config.yaml
d_model: 320
n_head: 5
head_dim: 64
rope_base: 10000.0
bias: "none"
weight_decay: 0.12
schedule: "wsd"
final_lr_fraction: 0.0
doc_mask: true
Each number is 50 + 12 x the weight over its row's rms, rounded and kept within 0 to 99. Layers, rows and columns count from 0. The size before them is the row's rms in percent of the matrix's.

# v: layer 5 attention value, 320x320, rms 0.0838, rows 218-237, columns 160-239
# o: layer 5 attention output (transposed), 320x320, rms 0.0747, rows 218-237, columns 160-239
v218 090:46 37 73 50 55 54 39 54 58 60 59 52 50 56 58 46 63 58 41 50 52 34 38 53 57 38 32 51 53 32 40 34 61 59 46 47 59 34 49 42 62 56 53 34 80 47 31 65 35 50 52 60 63 54 29 33 44 36 62 46 51 49 69 19 51 60 53 32 54 44 43 52 49 18 56 50 60 63 29 57
o218 093:25 36 43 62 52 30 58 55 55 32 61 42 63 45 42 43 62 51 55 47 47 50 58 73 49 46 54 47 58 61 72 60 47 59 47 33 49 37 54 49 21 74 48 41 15 48 68 41 44 52 47 53 68 35 61 46 49 76 36 42 45 55 69 41 66 56 42 48 69 35 85 39 44 48 45 45 52 52 54 53
v219 093:46 66 50 52 57 54 56 60 71 39 40 41 42 31 62 36 34 48 52 57 52 55 48 54 35 21 63 56 44 37 52 52 61 66 55 55 49 25 72 52 56 44 58 39 29 42 41 50 46 27 87 42 55 53 54 54 62 51 50 68 67 38 55 52 50 31 64 38 58 61 65 36 47 65 43 36 62 47 63 52
o219 099:58 50 60 57 55 46 24 50 38 72 64 40 59 37 61 49 54 46 39 38 54 37 64 60 68 50 43 40 54 61 48 57 46 15 60 44 44 58 40 38 53 76 49 46 69 42 53 52 50 50 40 52 52 41 50 60 44 51 48 48 37 39 31 41 44 41 48 38 61 56 56 68 58 34 48 86 56 35 55 59
v220 095:42 40 37 48 51 66 65 75 51 60 51 65 23 51 34 50 47 50 64 35 60 54 60 42 17 32 30 54 31 45 60 51 58 37 42 78 71 58 47 49 70 46 44 19 65 45 41 64 51 64 71 48 41 61 65 70 59 50 43 56 55 40 54 45 48 45 43 59 45 50 50 65 63 44 61 59 36 58 69 32
o220 095:81 47 75 56 42 41 51 37 59 39 48 48 52 59 60 46 59 65 39 60 53 50 29 42 34 57 59 48 59 68 54 39 53 32 52 33 56 50 54 45 37 45 59 86 69 56 43 27 65 49 35 74 51 36 49 40 31 44 60 53 45 37 52 52 57 61 53 48 44 54 63 42 41 46 44 55 63 49 35 74
v221 089:33 31 57 40 35 47 71 53 55 71 34 47 54 65 75 49 58 30 31 48 41 70 36 55 37 60 34 48 54 59 60 49 37 75 52 51 45 51 39 39 46 37 57 55 46 43 52 39 79 38 55 54 45 58 57 47 40 41 58 65 48 65 58 55 36 49 38 48 43 56 69 54 35 42 47 73 81 59 51 54
o221 094:53 56 35 35 54 35 40 56 41 55 56 44 35 41 22 68 42 49 65 67 70 54 59 60 39 47 76 70 55 47 36 50 55 49 38 43 40 42 69 47 50 46 38 52 54 74 56 50 51 44 56 60 55 64 59 40 46 55 61 38 54 52 51 43 46 45 65 68 53 35 48 77 45 48 55 32 43 39 46 60
v222 093:64 45 34 49 39 69 42 62 22 24 66 57 64 51 63 43 46 43 34 78 31 66 62 62 38 50 42 48 41 46 58 45 48 50 57 41 54 49 59 50 48 51 47 46 44 43 49 51 69 38 55 36 60 50 38 37 40 66 61 52 58 52 29 67 48 63 58 78 70 53 69 55 47 44 49 51 20 33 68 37
o222 097:60 43 66 45 63 23 48 62 40 32 42 45 60 46 37 32 54 64 49 38 50 22 51 41 27 40 44 31 60 60 18 38 71 46 39 73 58 21 34 50 52 65 48 47 38 58 47 60 54 53 46 55 40 54 66 49 54 33 35 55 62 66 52 35 38 58 23 18 60 39 37 62 63 33 46 50 47 75 46 46
v223 094:49 28 54 43 41 45 66 47 44 61 56 45 40 57 63 50 42 50 70 47 46 72 46 47 58 59 43 53 48 55 57 38 45 55 55 60 50 32 40 33 50 49 68 52 46 29 62 50 30 66 55 40 45 57 49 75 64 48 42 57 60 53 31 46 80 33 50 60 58 55 67 63 66 30 70 32 63 73 59 74
o223 094:47 67 37 53 54 56 50 58 49 58 53 20 53 33 35 57 47 34 38 56 70 36 76 29 51 33 60 49 38 64 46 63 59 50 52 47 43 38 57 52 39 35 39 57 38 68 31 49 68 41 37 66 49 45 33 51 48 40 63 56 57 48 57 45 44 53 71 47 58 41 49 56 49 63 25 54 36 37 42 43
v224 094:36 44 54 59 41 31 30 49 50 52 64 70 37 28 35 35 65 80 34 34 59 37 37 48 52 58 50 52 73 69 80 31 44 57 53 42 33 48 38 24 35 53 52 57 66 41 60 56 63 55 51 62 42 60 50 63 38 55 36 50 51 49 48 50 71 39 55 29 62 45 36 47 57 37 21 29 67 51 58 54
o224 097:65 43 49 56 52 56 56 31 49 69 48 45 40 58 58 47 37 56 59 68 51 47 72 67 48 69 41 49 24 56 22 42 72 52 39 49 48 49 46 50 58 60 60 41 36 67 53 68 61 44 53 42 58 37 56 25 66 50 67 37 55 39 70 56 26 50 51 66 40 60 47 58 22 43 52 59 37 49 53 52
v225 086:58 56 77 44 37 60 61 69 59 44 48 44 51 54 40 63 59 70 43 30 45 65 53 52 40 54 50 49 18 44 58 60 56 52 38 41 54 48 33 78 23 44 25 43 72 64 55 43 59 42 43 43 36 51 62 56 50 52 46 45 57 68 39 34 54 54 56 42 45 52 71 07 52 57 51 44 47 54 59 73
o225 091:41 55 39 39 28 41 52 46 47 42 45 34 60 44 44 38 39 73 41 51 46 40 50 50 58 45 37 41 45 50 57 30 60 33 53 54 39 69 65 45 68 59 63 78 56 73 34 51 50 45 24 53 37 49 49 53 56 47 46 37 19 36 56 38 65 40 52 60 63 35 38 47 53 41 49 69 37 42 48 32
v226 096:65 54 60 64 36 50 51 83 57 30 58 23 63 35 45 29 39 48 37 53 47 53 47 42 68 47 41 36 53 72 30 44 49 37 47 38 65 55 63 52 54 53 53 48 53 41 47 33 46 44 62 32 41 31 50 63 32 40 61 61 49 52 46 42 67 34 51 41 36 62 45 45 53 43 34 26 58 39 54 34
o226 095:32 58 45 73 59 49 39 46 65 61 55 68 53 52 52 44 53 54 42 39 57 45 44 41 40 44 44 58 37 49 42 33 43 44 49 57 52 39 25 48 39 48 66 46 64 46 71 48 34 73 49 56 45 66 71 33 61 34 44 56 59 59 55 68 53 72 39 66 54 51 45 57 45 50 66 65 41 59 46 66
v227 096:72 49 52 48 60 40 48 80 35 16 50 56 55 69 45 65 49 60 38 49 38 58 66 43 57 50 50 75 54 45 69 55 55 52 72 37 36 66 51 30 41 49 40 64 72 56 68 55 60 61 47 48 48 63 53 51 45 46 69 54 44 20 42 47 68 57 42 64 40 70 45 29 72 60 63 51 73 50 40 51
o227 096:44 44 30 51 48 38 49 37 52 58 32 46 38 35 36 48 79 37 75 43 75 58 68 36 40 33 40 29 55 47 57 45 49 46 41 43 55 35 45 49 64 58 70 44 54 36 40 43 55 50 36 59 39 67 57 47 42 56 59 45 57 72 70 62 20 54 53 41 48 50 41 50 73 38 48 60 47 47 61 30
v228 095:43 40 61 37 32 37 58 63 62 45 54 58 29 45 18 44 61 70 50 65 75 51 54 43 64 63 63 26 65 44 45 59 59 57 42 61 49 57 75 38 60 56 32 49 54 71 52 52 58 68 51 54 70 48 42 63 39 60 51 53 37 44 60 60 53 33 43 59 55 45 56 59 69 38 35 64 45 50 57 34
o228 094:64 50 44 55 42 46 45 43 36 41 48 56 60 57 59 57 49 34 68 40 31 64 40 53 41 50 55 54 43 61 49 39 48 60 74 65 56 55 39 42 32 58 53 44 36 54 54 46 38 50 70 63 37 71 65 48 45 52 44 49 69 54 44 34 43 42 41 47 33 53 39 37 45 63 43 29 44 54 58 53
v229 090:31 48 53 36 24 46 46 59 61 57 62 50 59 53 48 44 41 59 35 82 38 36 52 55 50 39 50 35 31 37 67 43 66 44 59 25 54 69 55 51 59 78 59 40 39 38 41 49 63 40 57 36 25 61 55 49 35 71 48 49 29 57 51 50 50 49 46 55 65 41 47 60 52 36 23 76 48 64 54 51
o229 090:74 55 39 42 90 64 62 54 35 67 52 31 21 36 42 51 65 26 56 36 39 49 37 53 60 49 63 61 67 28 57 61 46 24 57 62 58 51 51 41 49 44 37 54 45 37 69 50 46 51 60 49 72 58 52 35 54 52 56 42 40 25 50 40 44 63 54 49 42 53 38 34 52 76 45 52 35 41 63 37
v230 090:49 60 35 55 37 64 52 59 41 63 46 50 45 61 49 34 34 41 39 40 43 59 67 41 66 48 86 57 49 63 43 60 52 49 53 59 52 53 51 55 32 65 54 34 43 60 34 58 45 50 52 46 44 52 57 48 53 61 45 49 64 47 53 59 75 59 63 50 49 49 54 45 33 36 58 43 39 52 33 39
o230 093:54 47 61 53 49 39 62 38 64 51 66 45 59 49 70 63 53 65 36 56 37 54 61 27 58 46 30 47 49 44 63 45 40 60 56 46 33 43 58 36 57 56 38 72 52 67 46 66 50 55 26 33 53 51 61 64 24 41 36 47 34 44 58 47 47 45 32 60 57 29 72 48 38 52 56 63 40 57 45 40
v231 092:41 57 80 50 62 45 52 63 51 70 46 42 67 73 27 38 57 44 59 50 47 59 59 50 44 50 65 52 39 55 46 66 39 42 42 47 52 37 65 50 44 40 44 51 46 35 68 43 61 72 51 40 57 65 32 57 49 34 31 46 58 60 51 48 44 35 57 57 55 43 56 46 53 46 70 33 37 84 66 58
o231 095:46 55 39 61 48 61 51 52 56 60 54 50 40 56 49 42 39 60 56 21 52 51 44 25 41 31 66 52 65 44 67 40 56 46 59 52 68 41 61 64 50 44 63 60 58 44 60 55 43 49 71 28 46 44 47 49 69 18 63 54 24 50 24 56 67 72 35 48 53 52 40 50 49 44 48 60 36 53 45 63
v232 092:56 44 35 35 52 45 62 49 52 39 38 42 50 62 66 51 62 64 52 70 55 07 61 55 29 66 50 44 66 48 40 48 40 54 46 82 27 31 69 57 53 47 61 49 72 74 43 51 41 60 40 62 31 62 70 48 41 45 62 61 58 48 33 22 67 54 42 63 56 53 26 54 52 67 54 58 55 42 43 33
o232 097:28 56 47 61 39 50 60 52 57 56 77 56 69 67 41 39 45 44 37 45 43 61 28 50 45 44 48 57 55 40 48 57 80 33 42 41 40 70 34 50 37 40 35 30 46 54 52 60 60 53 38 39 63 44 53 56 62 73 55 42 48 48 56 80 49 54 45 49 54 32 38 36 59 44 11 24 65 57 62 58
v233 090:51 49 46 65 41 51 37 53 35 25 44 41 64 65 47 50 67 54 47 69 59 57 48 34 60 43 52 51 49 34 46 59 45 54 37 55 69 48 47 53 38 57 48 61 65 44 53 51 70 56 62 50 51 61 54 40 35 44 51 62 51 37 76 42 60 47 55 57 47 63 48 44 49 81 30 34 34 49 42 48
o233 091:59 51 49 39 60 48 58 77 83 65 52 50 42 36 58 56 55 41 41 44 30 33 45 77 38 62 55 65 59 62 61 31 67 46 56 62 47 44 51 56 57 44 49 51 47 56 49 36 44 52 54 51 57 49 65 58 64 64 53 39 28 39 54 64 48 54 54 48 40 29 69 39 46 42 41 44 69 56 56 67
v234 095:65 50 54 66 32 46 58 53 23 35 48 59 19 54 30 61 55 41 58 63 58 59 55 57 63 63 40 53 68 28 77 92 54 45 56 39 56 48 29 25 47 56 50 52 54 51 55 51 59 66 36 53 47 33 50 43 66 42 57 34 46 32 66 40 54 48 44 40 46 49 21 63 59 38 50 52 44 56 55 65
o234 098:59 56 57 36 43 50 67 50 66 60 38 73 60 45 54 39 58 37 45 46 60 43 59 42 30 49 33 40 27 64 47 50 40 50 41 46 56 51 48 64 38 44 58 36 29 63 44 43 44 48 57 47 44 51 47 54 40 83 59 57 43 39 48 63 51 41 38 60 70 53 47 46 30 53 47 47 38 59 61 27
v235 098:65 85 49 54 75 66 39 46 40 48 69 27 39 47 70 55 56 41 67 72 54 62 43 43 34 41 59 70 52 37 56 39 42 60 52 22 44 49 29 52 58 51 48 33 50 37 49 76 48 64 50 42 30 67 57 38 55 69 58 43 45 48 51 57 48 32 47 44 57 69 57 76 54 30 37 70 43 61 71 76
o235 099:54 17 49 42 48 35 64 56 47 56 49 53 42 66 41 63 50 48 65 53 41 41 53 62 57 59 51 16 46 41 67 76 51 56 50 56 65 39 85 62 48 59 37 55 52 55 62 50 51 55 49 69 61 45 38 32 52 38 35 52 46 52 42 72 46 56 47 44 57 58 39 52 51 63 51 50 59 49 50 46
v236 096:45 43 51 39 50 69 59 27 58 51 79 76 42 63 62 31 39 71 61 55 63 56 48 30 45 62 43 68 81 52 38 59 51 50 46 40 47 23 65 23 41 49 63 57 49 69 44 46 51 32 52 50 46 53 42 42 54 61 48 35 55 40 27 58 67 48 55 56 39 54 42 52 38 40 60 58 63 57 49 57
o236 096:55 43 35 41 51 40 46 50 50 61 49 40 29 50 34 75 48 65 71 59 31 53 50 71 17 61 52 45 32 55 51 62 32 45 36 59 56 37 44 55 72 39 41 45 53 33 71 44 30 71 59 45 46 53 46 55 53 49 53 39 36 44 32 52 55 65 38 59 55 55 50 26 61 80 33 60 56 43 40 45
v237 098:44 65 47 32 50 64 24 55 53 55 49 39 50 30 68 41 95 61 56 46 47 46 66 44 21 53 53 42 28 63 82 49 65 33 50 51 43 48 41 72 44 45 61 41 26 43 63 61 55 67 17 41 49 67 38 47 44 35 65 80 41 58 45 52 43 52 42 48 44 50 62 70 36 57 54 53 51 43 42 50
o237 102:48 38 66 49 35 55 55 46 69 55 46 66 72 60 52 69 22 43 55 56 37 38 48 51 50 50 51 54 68 35 28 66 53 37 40 50 70 47 72 49 67 53 44 45 51 65 40 38 58 68 55 55 55 44 46 38 43 51 43 40 36 64 53 52 73 53 57 28 51 41 40 49 47 47 57 61 46 54 62 43